Weights of a small GPT-style language model, trained from scratch on English Wikipedia: capped logits, 778M tokens.
Each number is 500 + 25 x the weight over its row's rms, rounded and kept within 0 to 999. Layers, rows and columns count from 0. Numbers have three digits each. The size before them is the row's rms in percent of the matrix's.

# down: layer 2 MLP down (transposed), 1024x256, rms 0.0312, rows 804-903, columns 192-255
# up: layer 2 MLP up, 1024x256, rms 0.0389, rows 805-904, columns 192-255
down804 107:540527458504477509506465519467486529446486529537522481512483498483530512465510508538458456453524505494493516544487481505437496510484480542510492512479528452528488516545469487501484470517458475
up805 097:526491520502486514496509509504483494486444506516511505519493482513510483551481491456518536542508561504516481486509498521519534535477488539477490507483490508466523487502516492512492462528491497
down805 092:466508511496437502485526464505513545475518528549531532540476511490485499483495508475539516468545519530484509551507538484510502444469476467516509489525503522510495481502517471486439487489480531
up806 098:490529502511481502481480541471487502478461563538467507487536534498507454488483512489537498523527439486537508531490513527500502508468509535495494520487478475494543514467495477514473522470520452
down806 101:489457473540485499499536518463542565507487491526497514505517502512483510536519499543539510467525494538497454457489493500460502508500501488506541481462477551491489510473460509472507518510463505
up807 098:518513488518469488506486502458473484494544539507521463515518511527544484474523533490541454498490550503505455508484502472481536522503498502490495513460494578484484505494501508481486559541511493
down807 097:489497539520463494496516508499485493517531546510504505465452490510494493532498483506505505483494517469490494476472465521514511564517546503492464482497523492494514481450472542512473521482510542
up808 102:533468513523533488506483521492526482462479505502512491497531508482535479501485515501517476497530509523518517495497499507493453488536487536486542543500471506498500474524491485510534490537550476
down808 103:493521487487504493500502449472513510550471464489521494488519486511498503491489527501559481474532557533465498487527509463539491519492475501496512547504525494509499519467470499501474510517561518
up809 096:550527566494475492478471494517488501510492460493538508479530488512517495483495487504532545540510491482493524493520526509546494489553508499517486489514557509540481493507509522491525510464544525
down809 106:501524515509512503505473475486504472484484490473491520504510501512508497482509517507483553457525522474481517517517517506495498548486511481469478467468515451473486484465487504506505495471510513
up810 095:498485505526505532512495439566477524481511506491504520497542512489552503532505491512459487499532523484495525518516533502456513487472512504468544477498477517507480514525482463517523497512518484
down810 105:479532484519471509510454467442524510470471480487487481505478513498505503516480496518519485498496513495482510482499477531527491538469496498526468511510523469506490541519486531503469535492540523
up811 108:516504513521500483514528482552488543524484530509516528485479473491513510465526482474530507498488487494494534496468498482457506481469524505452440494492486516501483509459493485542520498486529496
down811 119:551516449443510511513498497499505511485470497468470469466501503472496499481513518574508531508472504470494499475503497509466508525522529486508442477507499472493504507532511525462497490518432494
up812 094:513521519486512517509545472509525517477487538519487535495502472470519502470476518471465496502489493478532452526503467535465486498473510521503481526515530497487495541476494468513500483487480515
down812 084:494496482528441548529536494523525515471480530512507490489462488460512476476516477493514481536527554486517507499451503488521471525525505491488494510513527486506537484486500480508491524506537548
up813 098:523500499540511539516514522515483510543516463497556515506491514502556512486488508525447497473464498527480552514472510511510484484512505505495535483526465502478495505488532461487519502496511506
down813 096:526523494547540498497512475497527525462467480482511522479509498483466498545512487475494509488450509488509547489504493480489488468506467533445494541508513508536538443508445537505506516544514495
up814 093:479477463518483468455497493463502533530505506548500515497503486568509511528507477508548532496515472497498512516445526484456434475574505474486540543480526480528499494493507514507518520505491479
down814 097:531513510475579519479525486484513496480510482479503526527499497513494493456512498499484521481501515483472493496556469509490510469486474494505487456500462546437447531485479496513488510481480527
up815 097:515509491520497496506511514496486500444483486520524494486518480497535515520494513473488500464518484495534490528537497507552533483508516530474528475517522491511502547513518462477507533477490497
down815 098:512523498492529501447526513502527500490483527450518542526463495499480516471492450510543476483463527509487519500471497476462424475501495464512505573516460520493494497483490535496498475485514542
up816 089:502508528501541525448491525471503534510520486485515508557488514488500515546487488475457487502490532496481504489474518485507557480455487543466480497470456516511498532468520499500503481486487539
down816 081:508515499500519498531502483538458494481546514483482491532495484424487487478493523513560492513517516523560499489492527494521421527478505495510497525532504500514478516529503473462538545460452475
up817 079:503516486493516545533512494520481517524500529505500553531533509555512525507506479509522502515502558492488467498497506513507548487535509503497466472514473528527513514529487509509517495511500504
down817 070:489493559527503494485489484517511491508494536495498480473442490463493487493472523501517489506544493515487469472490464506513472503516549474541471528519513467535514496505458465533483500448535519
up818 095:506524525505494506485500455534504543517514491520514512494510495510505521473520486534511465524504490549466542491524549512462511517454502471485504473496531488511493459564541503516453531486527481
down818 098:503496509539480520464473451516498544512519534461483486535458507489513501470524493486531494503486520512463508507536539481500562507540501480521520481432598529461436515492495466482497586500501465
up819 093:504552478448514521530500513505504560535501510467509520522537506511512515481491522444528520468510480500496527476499504482518501503513541505491492501465527501536494504488541518475494507511464443
down819 088:533492468482525506509495527506522480474473503531461486489485518455483490490520480520497461499514506507524475490487521475478490475482517488501481465511460500491523526461483480466508475522525527
up820 100:542491512491478515427488496498497493491514502522526473489486492514496487512507541503482458495535506493485533491517501512557490480506488474524479475463490491525468518540523479469516524509508498
down820 100:467500481541536524473489501511508521502509525503533510513525497490501518471496417511534546520450495498523520519475489446498503514528512460539475526519531505520480519493535530467527478490507527
up821 091:484522541523523523514486494481508456477525508510555479529532497481526515462488451501469503504503530540474508466495485508494506523487478501532501456519463454494486497507525524485511465457473470
down821 078:455523531443528505489481514463521501459482499521474423528533487463486508486521445482476498507551537507520539511511476483493484459541516495518473487495499487515536537489458487482458508489458449
up822 104:524537544509498488461472491499548499485483472542515542528499519510487490476513532519518499429495494518498538546472533524518457498485486512466478502530519562525504527488502483496479519498514497
down822 106:506513483484462458490528540490521511481524498540512484490494517480484503514514495538455508484502527552445531484483510540491471524490459491449507496478501522458526520523533534522453495493496526
up823 101:541475495507533531484496507504494525483493475464525440518543478538490521486481475544519482471493498465526505497548514532528475448495525510497521509465478500522550493533520464514508533506508489
down823 092:441519499489503498467561497518516509499485478512482468532532509487493488503482495511538481490524540479501553488481486515490482509473453528482551511500483468495451494484511499520520569491519539
up824 111:533527504530518488517538488493539523503496524515524530453506499486523522485495536544513491518493460490480548511475525484501506499504492528481510477467506457491501493472499470509473535517521447
down824 116:465463518535481517519480482492468512464480513456509455503480494524478507506472471492497543501495502485488483478540517521501465468466496478507509504498529491513510522527461493521523490544491527
up825 108:533475489476498543480507470506485539493499480523470476486502488508518520452484515529477511514540525488491530530512489542459529531494473500464507494503548511494469560501511523534515492471539516
down825 114:466501509568439463505513503504524448497485527492483492516498506522479503524488455525537497484475493513479507480480514506514480482473468472437511500509484480504473525496531486472446541468509482
up826 096:514556506482516523527527492463521515566521512495478475521522517527514496514467428527501471543509507464526526457465488500484483519522509460512454474452519534515512519536524519450487495501492509
down826 108:563491492509479534538521499517495562527512489472521473463519487467501498476532434474491530532475448485510478521483474491470504483486494498535478524485517519537508518513547512539498481462534469
up827 109:529509528516505443525496515489501461487484492489500530516522513491513471527474523463534527486506510536522488511494511497467466463507493522516537504527476539552493496510490497505496509494505480
down827 118:477532508551448476470496514475484474491480548488503495454476519509497514496474512497506478508513490546460512515460501502461449488507467482479509544529491521556548502499503457455495491500503486
up828 099:514492500540520452519475471536508507524526573530558510514517518460513524501499499516507535500520473519525504478500519464530488499512500510476561482476537508529525507489537511496492480488500519
down828 088:544503512538507491457476493491475497494490537527508486517483492482506494499487507493502517512495509543484483498487483508468532512495518524502455443492462502522522506521507529501485464489528526
up829 110:488492557474504516514530483479468535473491477505500489504482493499524513551457502482486500483511498457515443495486494517497576486507503496523502486487496544554480473528497500506519498543544485
down829 120:528514480521462511535486519525532516514487479493499553471514499487473521478499485514521479463502504498512512465488488553479449500484447464525512507455513445521479529489534460460480456469476449
up830 113:503510538433521459437476449476505538481494480506530479525513509490509519514456503517535471458539505555516467500490460491516488474455511501522540493460513492530483469501487505491506490535499504
down830 111:504487486488512506477466483520529530509492515477507494508512506461479512492499479471556447502520549518541504492480527489511498508505478545489492500524464481496489517472515507493447490490491542
up831 078:485458493463499502471493527486474510525519526493500552541505513495500540499484487500526545491534547514510486490523515508516455517486524538562536506519519483504449506509515527523499504464506535
down831 075:478511502503494504487505552503522525455483513484494485488485509485504486533483464480505503487520486518492493467504497498466467448538507493494453504527470489487522527491480517485518535468478493
up832 110:539523517473530483504492502470539515494478493538479527482492497526488531475517488507526478463476520487523493496502505472545489481461507468542520539537494524499521449499496515480467521488467496
down832 113:503519506551503512463496486494515505509439520545504493494450497498479538497504520464497480505461494537513504476487517486568468491492520502503526499475480537475501492551501534483513567482521485
up833 092:469511535539518460530495465475486508495519514524473480477498481524476521530516453532534544447472461536493495468509550496488482544562450518488495515516477482513508515495484487489473510496545489
down833 092:477489495527481511505476543531501499499527504490460500495497500483498484453498503552493505518554537493469495500503504471495509485430512468521554487531478546506509504481506498526483499497465520
up834 090:520468553487496512493475500498482511523498487469525463459539536493494537485516529461491489480553504483501502487549488459523492511529492459522555487480542479495485517504483480519538495524519468
down834 083:509525502509510513537517469467514520480480537490501522467488503497485496495504477490543522491504498540516472539471463533457496489503497549482448504504541496539524536477529518521494537474506502
up835 102:528527505444507452459474585463488480456519524491489492488502483503511509469487516516491490506542496500488483498546533507522498444480512499527496498515534516486497511485495506498537440455499526
down835 109:511490498508525487507474522474510470470511488519475490523471499456532488470498503514532477515501559483534494523540480479505542491500453455537452493515524456501452533510478516515495456503543486
up836 106:514519511499494520516460503523490518504514516501450494514512479468491507451495481500492466509481525502463491501464484494495511497472526509498499474514457479457492521490513476495525522476478529
down836 108:468481525493483517509482505492519551482484471519455498530500487497506507469495495536501439486505554472465447471457544461477517490491498457518506483499504473457486503451489497504536500503468481
up837 096:508514487453504461476477518460484487476544533533488480513477499531515538497508485541483500479534544466495490449502493522503530492477474473455464485493497556514518502495519482474538493463513522
down837 098:519497502497481500495547515511481487500492475518475477544537489526496505485468507480466491548542440478489458493501518504487497506465508504502500510490488503480555467466485505558508533494558457
up838 100:536488493493530515508484547504493563486518514484529474485518453529519522494473516526512537497496546523505510474483477473465503493478509509498510473484458508527513468519532485452528504482496535
down838 102:501507527477485488507538486489462491523485525539524479547486503509506481510505493523500498451471493495519474502513510512511466481497499468495509483540492479516510476486494524514475499508508508
up839 097:523503574526515459475494511522505509505520496506489474488483500530503507450469507517530486514493528434506527527472529474456498502509543534510501530514506511566553491516522506487500480503482511
down839 095:486479526537482482504483530519485501517493481458456519508501491514519495517573460503473460495520491497484490463503527496508490519540507479515492511487499479531500511512505458520510533461471473
up840 105:517511466470536535528508483466475511518489526477501488443523488485503508512540511479503508537464498432460490474505519478512497512512506527461512498521442492497521516464500498519463501474484467
down840 101:485501528468490481507488489510522467495474526513494497472531494514521480526499504522491451496481510481478527501496510515480504495493523550483481498514514526509516494498521488535518514483485499
up841 110:503530510523497460519513472508469497476504512496528456509502501484534495474492505524503546502540505496500529492480493521515497522518529486476491507479470493515513551516550543449511512478564460
down841 120:490463508489484534515473516498523488537478532529475483514484507495526510531519496509481482504465473493487478508472554469488515513475522526543554450511499478467494468478502523488492484502464535
up842 089:512469457489520502478511468477467519493523490508501548474537484471480551501473531493512534530492484503476498486489489491532463523486499518469486514458506500537502531487488513499525515474565472
down842 078:510511541525492476482502500507491474481476509475490465483500497541519487510474492483517468486466547504510499521488537506503464474530549494523509530553476523469534506533511483522465477487459534
up843 090:514520475544473506505503521499505476507536497495529503500539497492522500503489487517483533509500490494498549452525487532470527516503459500530485524529547489502527445544480506514524448498480487
down843 083:491517500503552487440496459503482510507511492499518485524451500489518484482531458509531518477501502515508473495503517492490517474501553537514487498458498480538533498495496467515499500501526478
up844 103:504494496491510527497485494517498505474500538478469485492512471533510521538488483504465490543555505568541482460530526484535465506507507463481515526507534482529504511474525451528498506482523492
down844 101:482470497484512509485543497519505483490517578476471499522481490486491520470509494518506491514503544515489517529503533482488473484442488470465536464471464526500527501503496522561529490446475480
up845 102:506524453515444506469483509506462514503483526488529494491529536530504531544498512499474547450488473490488525541499457521497491489516561533504500506474528490505512492491516486457498511510512462
down845 105:487529498487496479514548499534461499496471460506499524510489487503509500520528489474497511478490468524471501550499500493537495496474517478519488568530459505424489487523505469501488488550500539
up846 095:502549481487444487451489507501500505530510457491499468508544509496517526476456560464500514471461482519520489516515527518536503524526480563502470476491532497482481471528545515491488517510468471
down846 091:520521487474494524482483442480491492503529521469492482536522505501509495531486474526470488527525454468535496470528480501480496498470482477472463453452498557489502494466512478490502508478504472
up847 098:510487520526529479499465473453499495496470484480492482488535467492535520496452496482508491500499540510573473473535505475487489466533534471531517532504553508485522517515486502539511486476516492
down847 089:498488510521528484508498484459502499492509490477448505492488462485531507492481509487466550471521501470504546501510478515477514516524500467510497545590557518478530494482431512535504467460500483
up848 103:499496547490518499527496410499508491493471509448530546521520498515490513502511467488513533525460489489516520474519492533466490515449477537468517518497537507506501502490487497497483498483470483
down848 098:489510517540494525466497523492527528499503496510499534452514505483491493506453475484548498558476537492503467465508492481472491528520529513495486543497476522515465461451505499470529548502520514
up849 089:509511508483515509474486503482511499531500462489515509475487530481473521511515475509522446479518474473536493511523503516487520469515511501521481535508539465499467521510523476528505509416516494
down849 091:527474531502478495521528496495505501470490541496503496473486501487473500515520451505525542500466482498466500468499509482485503455540473455516474495473518489490491527496493501471509519489521508
up850 097:510498497463543530502488469477452536521483452505509464505520501494468487451476510513533516464472479475477495514496495513505518487487521495516532458552534543504492492508478505519505473472472483
down850 093:516458484508460519518501518504532460473498512552474518488500506511509493472519475488493507513514517478514516465478520509498457482509516499476473546496463493535493510514502530494498470509549486
up851 091:491505534513513509541485505504499496520479476514517531506511513510501499521503456483500513489495519457486509508555485486509511526488484505483543473479472546516464545514497525564536518480514463
down851 086:460483522489494494505498549485522505488539573504507490505478500531518463456497494506514518494507438481463481549465462480517548486529536501536445485485510497454512478515472485480516500456466475
up852 092:536516510479516516525465502509459507523521506496501496510512478470483519521467541460481492488466520468436471496495549509502502464510540503479466484535479500479537473482512536477514562481513489
down852 088:467498482518445503493511568434487478508487511522488469465517487476534517511521476492478492511531537481523492520511564530489460507513504494540543538491462506510490484466515473540451461492523481
up853 087:509512511491497495466461470507464479474508454535496482449530485481494493485500492488497503511519502478514488485508462511500487524524508496515516481519506572529535477514517533499529556534487459
down853 077:437512474512496482465512546467501545489530518459502491500499497486489515444515509530544554477493502527521501501501552489495497486496513508491514509449520480507536530486512503467476460503523518
up854 106:505520481493445531539489516477504504480530490501534530528460494470517517518502503474455544453506463511454516528507489501537503515511518505512493493545484520486553516502510509482542543474577511
down854 104:513496478473501516544540524484502543464541512508523561475480486475515488479503492451490524497540479516499512525474470476491514507521457537508475502552489526510508472497525515492518532494534489
up855 094:527494500498513497503500501482512501547550546483526501543518495497517496513522547544473480477466483503514501465531489502491486509491492503464531503515495468511540467542466495505513540471438521
down855 087:490499490523520498507471483522497512474465536502456508572519508477488511431512505473479509480511530550495490478479499493462487503532530532535479511494515477531504495451503539501481524499529479
up856 103:487520461481436507517485534518529492513494527512524502465480470486508512473528469537476521506505465470497525523511490491527492476481510473492497548484493517535510511529495530487494469479544546
down856 097:509474511515511520529481521481494493514505505530488483505489474519505489471523491496438535498467442502481464518513474500475498481495498484510457510503491508521512521466492489506552474491515488
up857 110:535541467491484538487513506487510465529553508471491543527456512494508523490494500485486466540483497467518549491536540530461486504511556538514493455495472510516481515500503505487434494486487499
down857 115:496473485490516499513498530521504498485489444514505509530489500464509500465538482469479515507535541528508498496487476447505534484524480593503487509526482534519492459466514509541466497530524488
up858 096:547479526513524516487518505530528476466455485503502521510534500541503524480510497520486529475475486505520495502505495511456504512497516547468507558526456495494475487453509484498523491485529488
down858 099:501501469483504512481533493453511538492497509499514453453514516524474525528480496510556507472482493485501538440486461523416482516505495493519461453453488515524509473518465501483489529507460510
up859 105:527519527504471463493497505564521530504493533503499521534518484538522503509461479486504541496515478473471492475470494542556451489466503467474515498482534536513514508473487503486504455421516488
down859 109:571547536528528485490505467543492465503518542518525537507507486527519495491495445508527497517510483426521490532474520562527540479496538509502447502524471495485500482571509508500502499498498478
up860 090:528489482490497508547484487457519537498505477479517495499507478521506481430498525540502477529503497539557500536508525513527484500499511489457533515487567484537465506491482526497481482513471487
down860 084:489454507485498478486523500535476490494481519521486458492504506529493496542504531494497500511550431494545471509496477534524487505489523506521437509524501486527540498512496491470447499479517505
up861 096:473512497529486516481494509494496492537540539483530545504527490537504477470528496515497533520513453509472519522506487517462483476515478452484522494526513531548469514485522482496447451490527525
down861 092:505507486493486540497562512526484471513527510477524502509470486517536504520493462493456514493549514485487464491536485504487518490507502400495534499522506512533506461480502491501492489508496525
up862 104:468498500521486490523481493536495499507482502482591485568463511501495532530527529506515475466482477502549536462515488504478495520500519491537476491521484479512508505514507479505538509514522530
down862 100:509479498502489490515483484485494541484487510503549537490495503504490490529497458461555522466534541465480544449531477456504512520529539503502502499515471474474461478505473467537506563524527529
up863 107:486537523485435465473519516530482523488468502515539504444561493466478486510524483474477480437491492501541515474525510486483455533535491519515511525515504472491503530494507527525493487525493466
down863 094:508481513515487518509483483522495506498474504493473496502527505469511458514518535475482533490488574508522485495494521471485485504499526508497531498513497478497513509532504507504530522513507474
up864 100:538476511487472514511451524474478525507484524467464469502533515513519494495528505467489521473513497488494466578493494447498492463519491519509500482516507502505515505516516435464548524481523511
down864 106:524464498511541519494497475477507508580463538543535502526490487524522494483516511495476489512480482519522485497497482496516541477506519511492472475472521509519547502493473517481521501523526491
up865 098:515510477514503530492439534509471471466488519464473536490512509517535467531520488545546524539497534522513547478516509518496551545502500512514512502470497527489468514503517530524486475500508461
down865 104:487462493516490454537529483502495518501509482518494507454464509495496495434470464495521507479491504465463523567491509544542494513443499450494458498481475460459523540535493498505489471476473484
up866 097:521487484486488477479488518492473496509498510530522472506511494522507461457540558456486491515523484471471522562481528475511464475495485547469490562520489520525504490507505508509482500510565466
down866 094:475501501548505503493486509494461506482470546450496468494548501498494501500472539473483529494467491477520490506479495498538489532498546479517474510513505514503529499503464458435491539496526482
up867 098:527496520483543507524504506487460495454449516537491482513518503508489482482500511487490472487517540491512505490498493535514496496490496558472489540491487507468521526522496522515528524534476450
down867 097:502507505565478480484518544486503498495471517495519496473493503489495513535488487541480481481488511530483451499489457546500499500496510486476494524536480495468514507457517511514514515491501546
up868 092:498499451490504499477522468491488488482443504508525549538487495510529500498481526514539515533490479536466508549534520499495513512437520497501492519512494507517472514472507490519480457509475480
down868 083:463492527454489475514540501471508478496501455520501466527498491515507485487521503531489467484490544472467476470458509496515505512465519501511499508472564509546491533474512512432507541508526484
up869 109:517488514483501469493486479479534475512505504494456474529525500501493519485481510515519482534473472512559512484561539489524468466476533508439519506504539512493532535494529458493514554474470505
down869 131:493477469491491519512496540530529531471514467480429484491506488463484514441476545516505471462492464484504503513478510509509486506517537481509473509492546482534510541479493509544509507463503505
up870 096:502491497486516506480505470454476480521540493484473473456458513518524514473511459528485498492489469566494469497481477537495475498492500505447496453527530515505538500544488477480549545494492493
down870 091:509527506529532490429508484494537475525477524477521495466508494501485523568519487504554478493471480523510504481535489544534479575508521470510461509495515484496469485447530448485467519537503525
up871 099:503474531520433477501525454527497449527490483492511487511471530514466498531468544482519486516508509484476533539567503477525520538483538486451514489455506478548517519497506512507506483507478528
down871 087:469510511498501513536510505487482467509479489521479502508452489494475492488507458506519446493482560465497530531519486485513521480505466509510516490484468474518502551468495519483525494494477481
up872 101:517518475478503529519477506481500475521496524511502481464518524514502503518509516544482510538455501457473506473460497502510511494508506541502511475493486512520463453486502504532473495473503438
down872 097:513497526523503498492473516495483514473467509530514539519455469488509508433503532522524497516504500452524514554502479507532502433497528465516484533496519505496478552520467495523475506471500524
up873 103:500478462513532483502488524487506521514498485457468501526535524501474503510467485499478494494526453508522459490495499532499493525459533507471528446511515493507557549489516513523513543482481490
down873 100:482471504526428491515481529525471504484517496506487502485512476528508508494500562437497529499491534493461473493495507530515501512494495448496484532545512483530488490510516504504494517512523478
up874 106:492516571485481503481460476507519443522499507544480529484482535520504500477500485513482527501544493531467500470500530522499502449462537475510477494493542482473506553535521463448504511453557534
down874 118:518493496503524490493505490489512514514500493504495505502453509521500505490462492505462489469539559538430524535501473523541553520477490484504507522501539490511465510507491496503532471525478526
up875 090:520491487459495506517495529513443462472520475500462487465511492498502509526472547522534530513568544496490514495494481485479514502493496500458486458484492470494513474489499500471525505490506524
down875 090:477500515496539521504526527523549479477477528530557495515517486503509525514501456460485509515472469485515481470528509501537513510489476494519520464463483497499481502460479490482547496501494516
up876 097:512478537465485513454497527519524463481493491529519457511487516494514489473501544485479457544508537466507503458556512508508476466526474494533532522471491524493479519525471471532553490506553489
down876 093:477518483495525485504525495481482521541476534509510498477515490506490519480499489527503506453469465485464495538530483494507512522530514544476465425487529495483501472520518498471500469473436500
up877 098:578484496479488497513465528537491493482487502457529528498470506489530523494497515523524511456534471467546515527507496501518508488483507493465492487533502493478561498497500484431486519492472468
down877 089:557441487490491505544508538512527516520490525469524457488525496528529488493488483521527540483509486507500473516512500509504505475511496490513513464478510547523524494493486468489498509489476462
up878 103:505459510475472510520508491475533475562518490494523521502507505501536532534509529527496536486530492537491470514489536536511504490529548507498461510513540508513484505525561511507505479479507515
down878 107:517486477498494470464526498465493536451462468479460490482497501525475486462465473501532513478503551470489503492526528520485489518522500477525494482484530499518462527477459509506460520488490501
up879 087:513525466451510505509499475475476512510473517502525519496521464541478501450502501470520505546515473478491490489464490484483508531509488504477453479453505532493467481494483496504497493500480504
down879 088:533470518479484498544494504504486505557468531499544513446519509479536485501489491489495485539476508524511517498476499501506503482479464494512456449478462488495442505476500493500521489457498507
up880 097:516487501480458476471488467457467557458500514505530476475483515528505508495549511533482515509534520556493506470533481488482510486515507499477498515472541478572486488506491519534545504474482506
down880 098:484480513464479478532515467471524509517537482497519498464498501478508489489508445479486496485466476482481521500505474449453529493492501492511507446513496512515470474555505514503488509510548518
up881 101:516522514492555463498451499463494494480478471506472485527471489513496492505450503499540461476467511486549518536489489482492481493487468510487503469481512484547523529545525469517545527513482499
down881 100:522503487514484527509520524529495520552490526499559529486519502480503535473542483502433489531543509533499441455477529546510485525518478491508501454489480544555495494468521518492481485507519549
up882 089:486490485518491477475483500517507498514481548463546549527553512499518487456532491523487555462489516514553499515468536450508527495507474510470501521470494475529518497463533497514553518471515479
down882 084:529493479496524468461539504486491486501496512457472502481518500530510496482513496489464499522517470478521487507485456541532482494452497452511455501473484550502491470471459466497475521499483518
up883 101:534494535472472501493526446486505492475528458492513466557495508493500515504505467521500494530521548512518499488543504437455488488503453534513489519475547506536467489528495533475491494485503491
down883 096:494527502489499534535519450547534515494470554533520488521468495504515483513509490500518500487519513447521459527479509498462502479505490482458445467482508428467469485492503513487506526505508482
up884 109:549473497486506474507485476530489464460518490446467512506482490480505490490486498550499480509520550524512500520473478503521493505499494512469529474479510501529503524494445468490535520489533489
down884 108:494529505474524486511509476437479484486573547507530459488536476505538502519504498515541485511508494525539461500564512467536465509494490478499489512511501503477490489512532492453530537507466506
up885 109:519483532449515480495488501541490467481513451550483517509511500480512514502498534486488516491513494484488473514531533497497484481466515449537489469522530501482526489498499456454531510454486517
down885 122:495497516452514488534522481550499472492553452521486535532510506501490501548534505513484540490522490490490480505513479545501506528471535484482491506526500525475512469538491455497487488461479518
up886 112:517500549467509513461443493523522496528513477447539520497496526501505532491466519526477472498485454516548502558529503518519534521484503516467526450476497482504515483538504484496518505484503529
down886 118:520512528502529486498474515513522492475512539483512525527504492558505505518464492501488493501520501481495513525515491538519448474495529454507515522530504481469481510552516467501495485517526556
up887 109:525508487503518499498464535495460479473524543510517476559472511476526502523511501520506516529498476471506513515525485466506494517512494472503483488487541480557496571472454480494516527497500466
down887 111:514497500489510489478539480490502491496442451485467472479518499521491501519434497481494459459514519484528528509486499517537454529531463490494552522494491499491505453483501486478454521506471497
up888 092:489554501509497499513501505499481524485514471507482467452471475496515508510470493487496504517453508478467473507533503508480477531487476541511544497478467495514472495524494510473464499496514483
down888 089:540478454533489526527499499507513504498508500522482487550494510515525496484507479518499510481501509520502498514491499484486486465504468507521538517473499494515534516536495523520483547507535496
up889 104:493497507502444531507485519519473510494499484486522511524473504506523535504477481526495505477513550548535491510509473511479525529463532534468493515535510476506541512498518509494505529528558500
down889 108:530495529456475531494462555494523507486508549524532518505496504520510511463500441479534556483470510506491465522492502500471532481456497497478534492501510453513531510502530524452514506536531534
up890 086:482484487494481490490438519477481516502461463558487513518476528533486493497512540474520484503493461546512510502440480489516480501547490475474511516498531485531499529513502489486516546491529484
down890 093:494470514505455509503511490508529512531482501469513488499479500492505502484503493543511464493475500552524487495502447490520524488536478460488504516464519534486478514488477542511474521531490520
up891 098:527453513509489479511494489503432475490491489473484479528503497490507539542487491479490489549524533491527504490464488490441480525491519492513496490473478547512503506496513494442493465512490482
down891 111:497508479515501505488540508483531497522457500483490499537531511456497495480515521524501476510502508547496539552459517499503520528462499459499497492503483500493512515488496477485477530468523533
up892 104:526511524496513482486527489490446537460508498511531491492495512494543531491474478511526541515496495452528465481518471534508508474492524503503514528515503521513506468469571487530505504520492473
down892 101:507508499511486496504498487489483503490500547495526496506480504520491502522470482506498477501534474478527529466484488466491485506514498531491551512549526523519483496437522537494500487523502504
up893 101:517489485479453481514535497508486534530496524482487513498526516516506484435504507521484503544487524520502537503538548503474492475545473486516485505478503499458458517497481508478463498506519478
down893 090:494481498483505486492437497492496576474492485488504513519523496512486517526495487496525525487510475525499532528430458496503493486483451530517506510492518521505518490501434501504530529504510436
up894 095:522520535513511469509465522538522481450495516502516484504523472523543471522484480507513489502484527492540480505483477541543484515521500465504499480474506529492549467506475491485534495480505497
down894 113:533561521501498496517478504503522467478503513487545524498509503494520524521525517526495492523487510431499506494504452527539506499511494504511490464496494508500551508508483533488458488492486542
up895 096:518535555508492512538520509532503507501498527494488478479539520498508493495512509510545477482469521483503529505485491512436476515570528506536485518509522522533497500474520515472456462493495506
down895 096:481465515500490494499428481502516499528429510493510490528474525496506489490514504531503453509516493518577490520540492522534536491499440521464527500484495486512476487518489495558467510501544546
up896 091:484501559528504529517458497509474466456482479464510529517505484527508532550510528526504497495444492536530514489534498479461480484517506523525499527495548475507485461489525477511504508484475511
down896 092:509476464532528498508482518444478500510534536523505517509488505525509501461451530474527496467468508491496514532449492518479518499505484455495481469506495494478473503478478503494492496528495507
up897 097:540498514487514519532506480475525486500468568546510526513480497513489467507532474468486501476444462476463537453477521535472471496475534512504465497531529515481494493506445474487516487482529491
down897 097:509480496507506493464468518470466497524501514519497494518540512511489496486531553482466537532497490490519475503509498510471484451523496533491461520483508479550516497489557494509504484509481474
up898 097:490543531515517500447434494519500507442496510454472479485516502551497489491549504496455463517482503518490512531486518485523468521506443495506524479532507524489477500504504482442545494520491511
down898 092:488501459488517499453499468494463494516538510483480558517484487513502518518497551518486476459491516505491512486465503543502500541503487464510528456506509495500462492513518512483525475507464512
up899 118:487482473535437450469482505482468480494470532473473510522456498514498512462533494478541526501523526457503567511489517515472517497487496508463507527476493499506505483525508531500480513519538473
down899 107:494499517507504505535505523498468538507492432522483480508556520447469519494510478542452535495429521518513495531512504480493484505434519500523495485485497480499473517501519501507470501506516461
up900 102:494529523554502522457496478518551486459507490529579507473505501489508511517505475472478497550497499464533540465531556527485505484523546531453493519501501538498477516483491496466486483501536484
down900 099:540479490529499514499462501507518512475493464537495503506511527520476458459487539494495563512493490503467446512520464502461487465505490538500483539502491521449473542514540529468518489519516505
up901 098:546458499513534514481536489513480519535513500538477511454523489496499525513543491497500531490500546469571464510472504496485497462462518496503494512476497524515491476520464488493528530500567446
down901 093:467573537496496498460487502481494484469559484480459453527476507429455499485481516483500471519455498515547505533491524474487492488459467511496512547494511505508487500530525522486485519520479537
up902 102:533557493486479505513511510535529485510503542528514547466537526487505493490505450495493484506455514473523554512485474529453489527499488523477549480511458499476555500483527516513463531546522517
down902 105:488448490497478489497531480498479514517501474499498490456529501516520495487501526502541522533524477520501530510483473528491518505530480497516522495476519483477507504494470452467524501471491474
up903 094:537504509486496494498489502537514474497483475490497537524548493491488504486488476490472471505515516502514540495487530528500510504517513462519555481546484504490484476521498520489508511541462523
down903 102:459491483493524504560546553509501514527494452508492472455494502509497503549477537544462551506504480498488522505460476506505478469493493477528498440460493489469506485486489480495464499491530491
up904 097:490467544517469524490474515515511498547471476477484479540509513489480525475486540506503499516494478530461488505521501489504537498535499479483516470482530517506509457519542498451524483451531495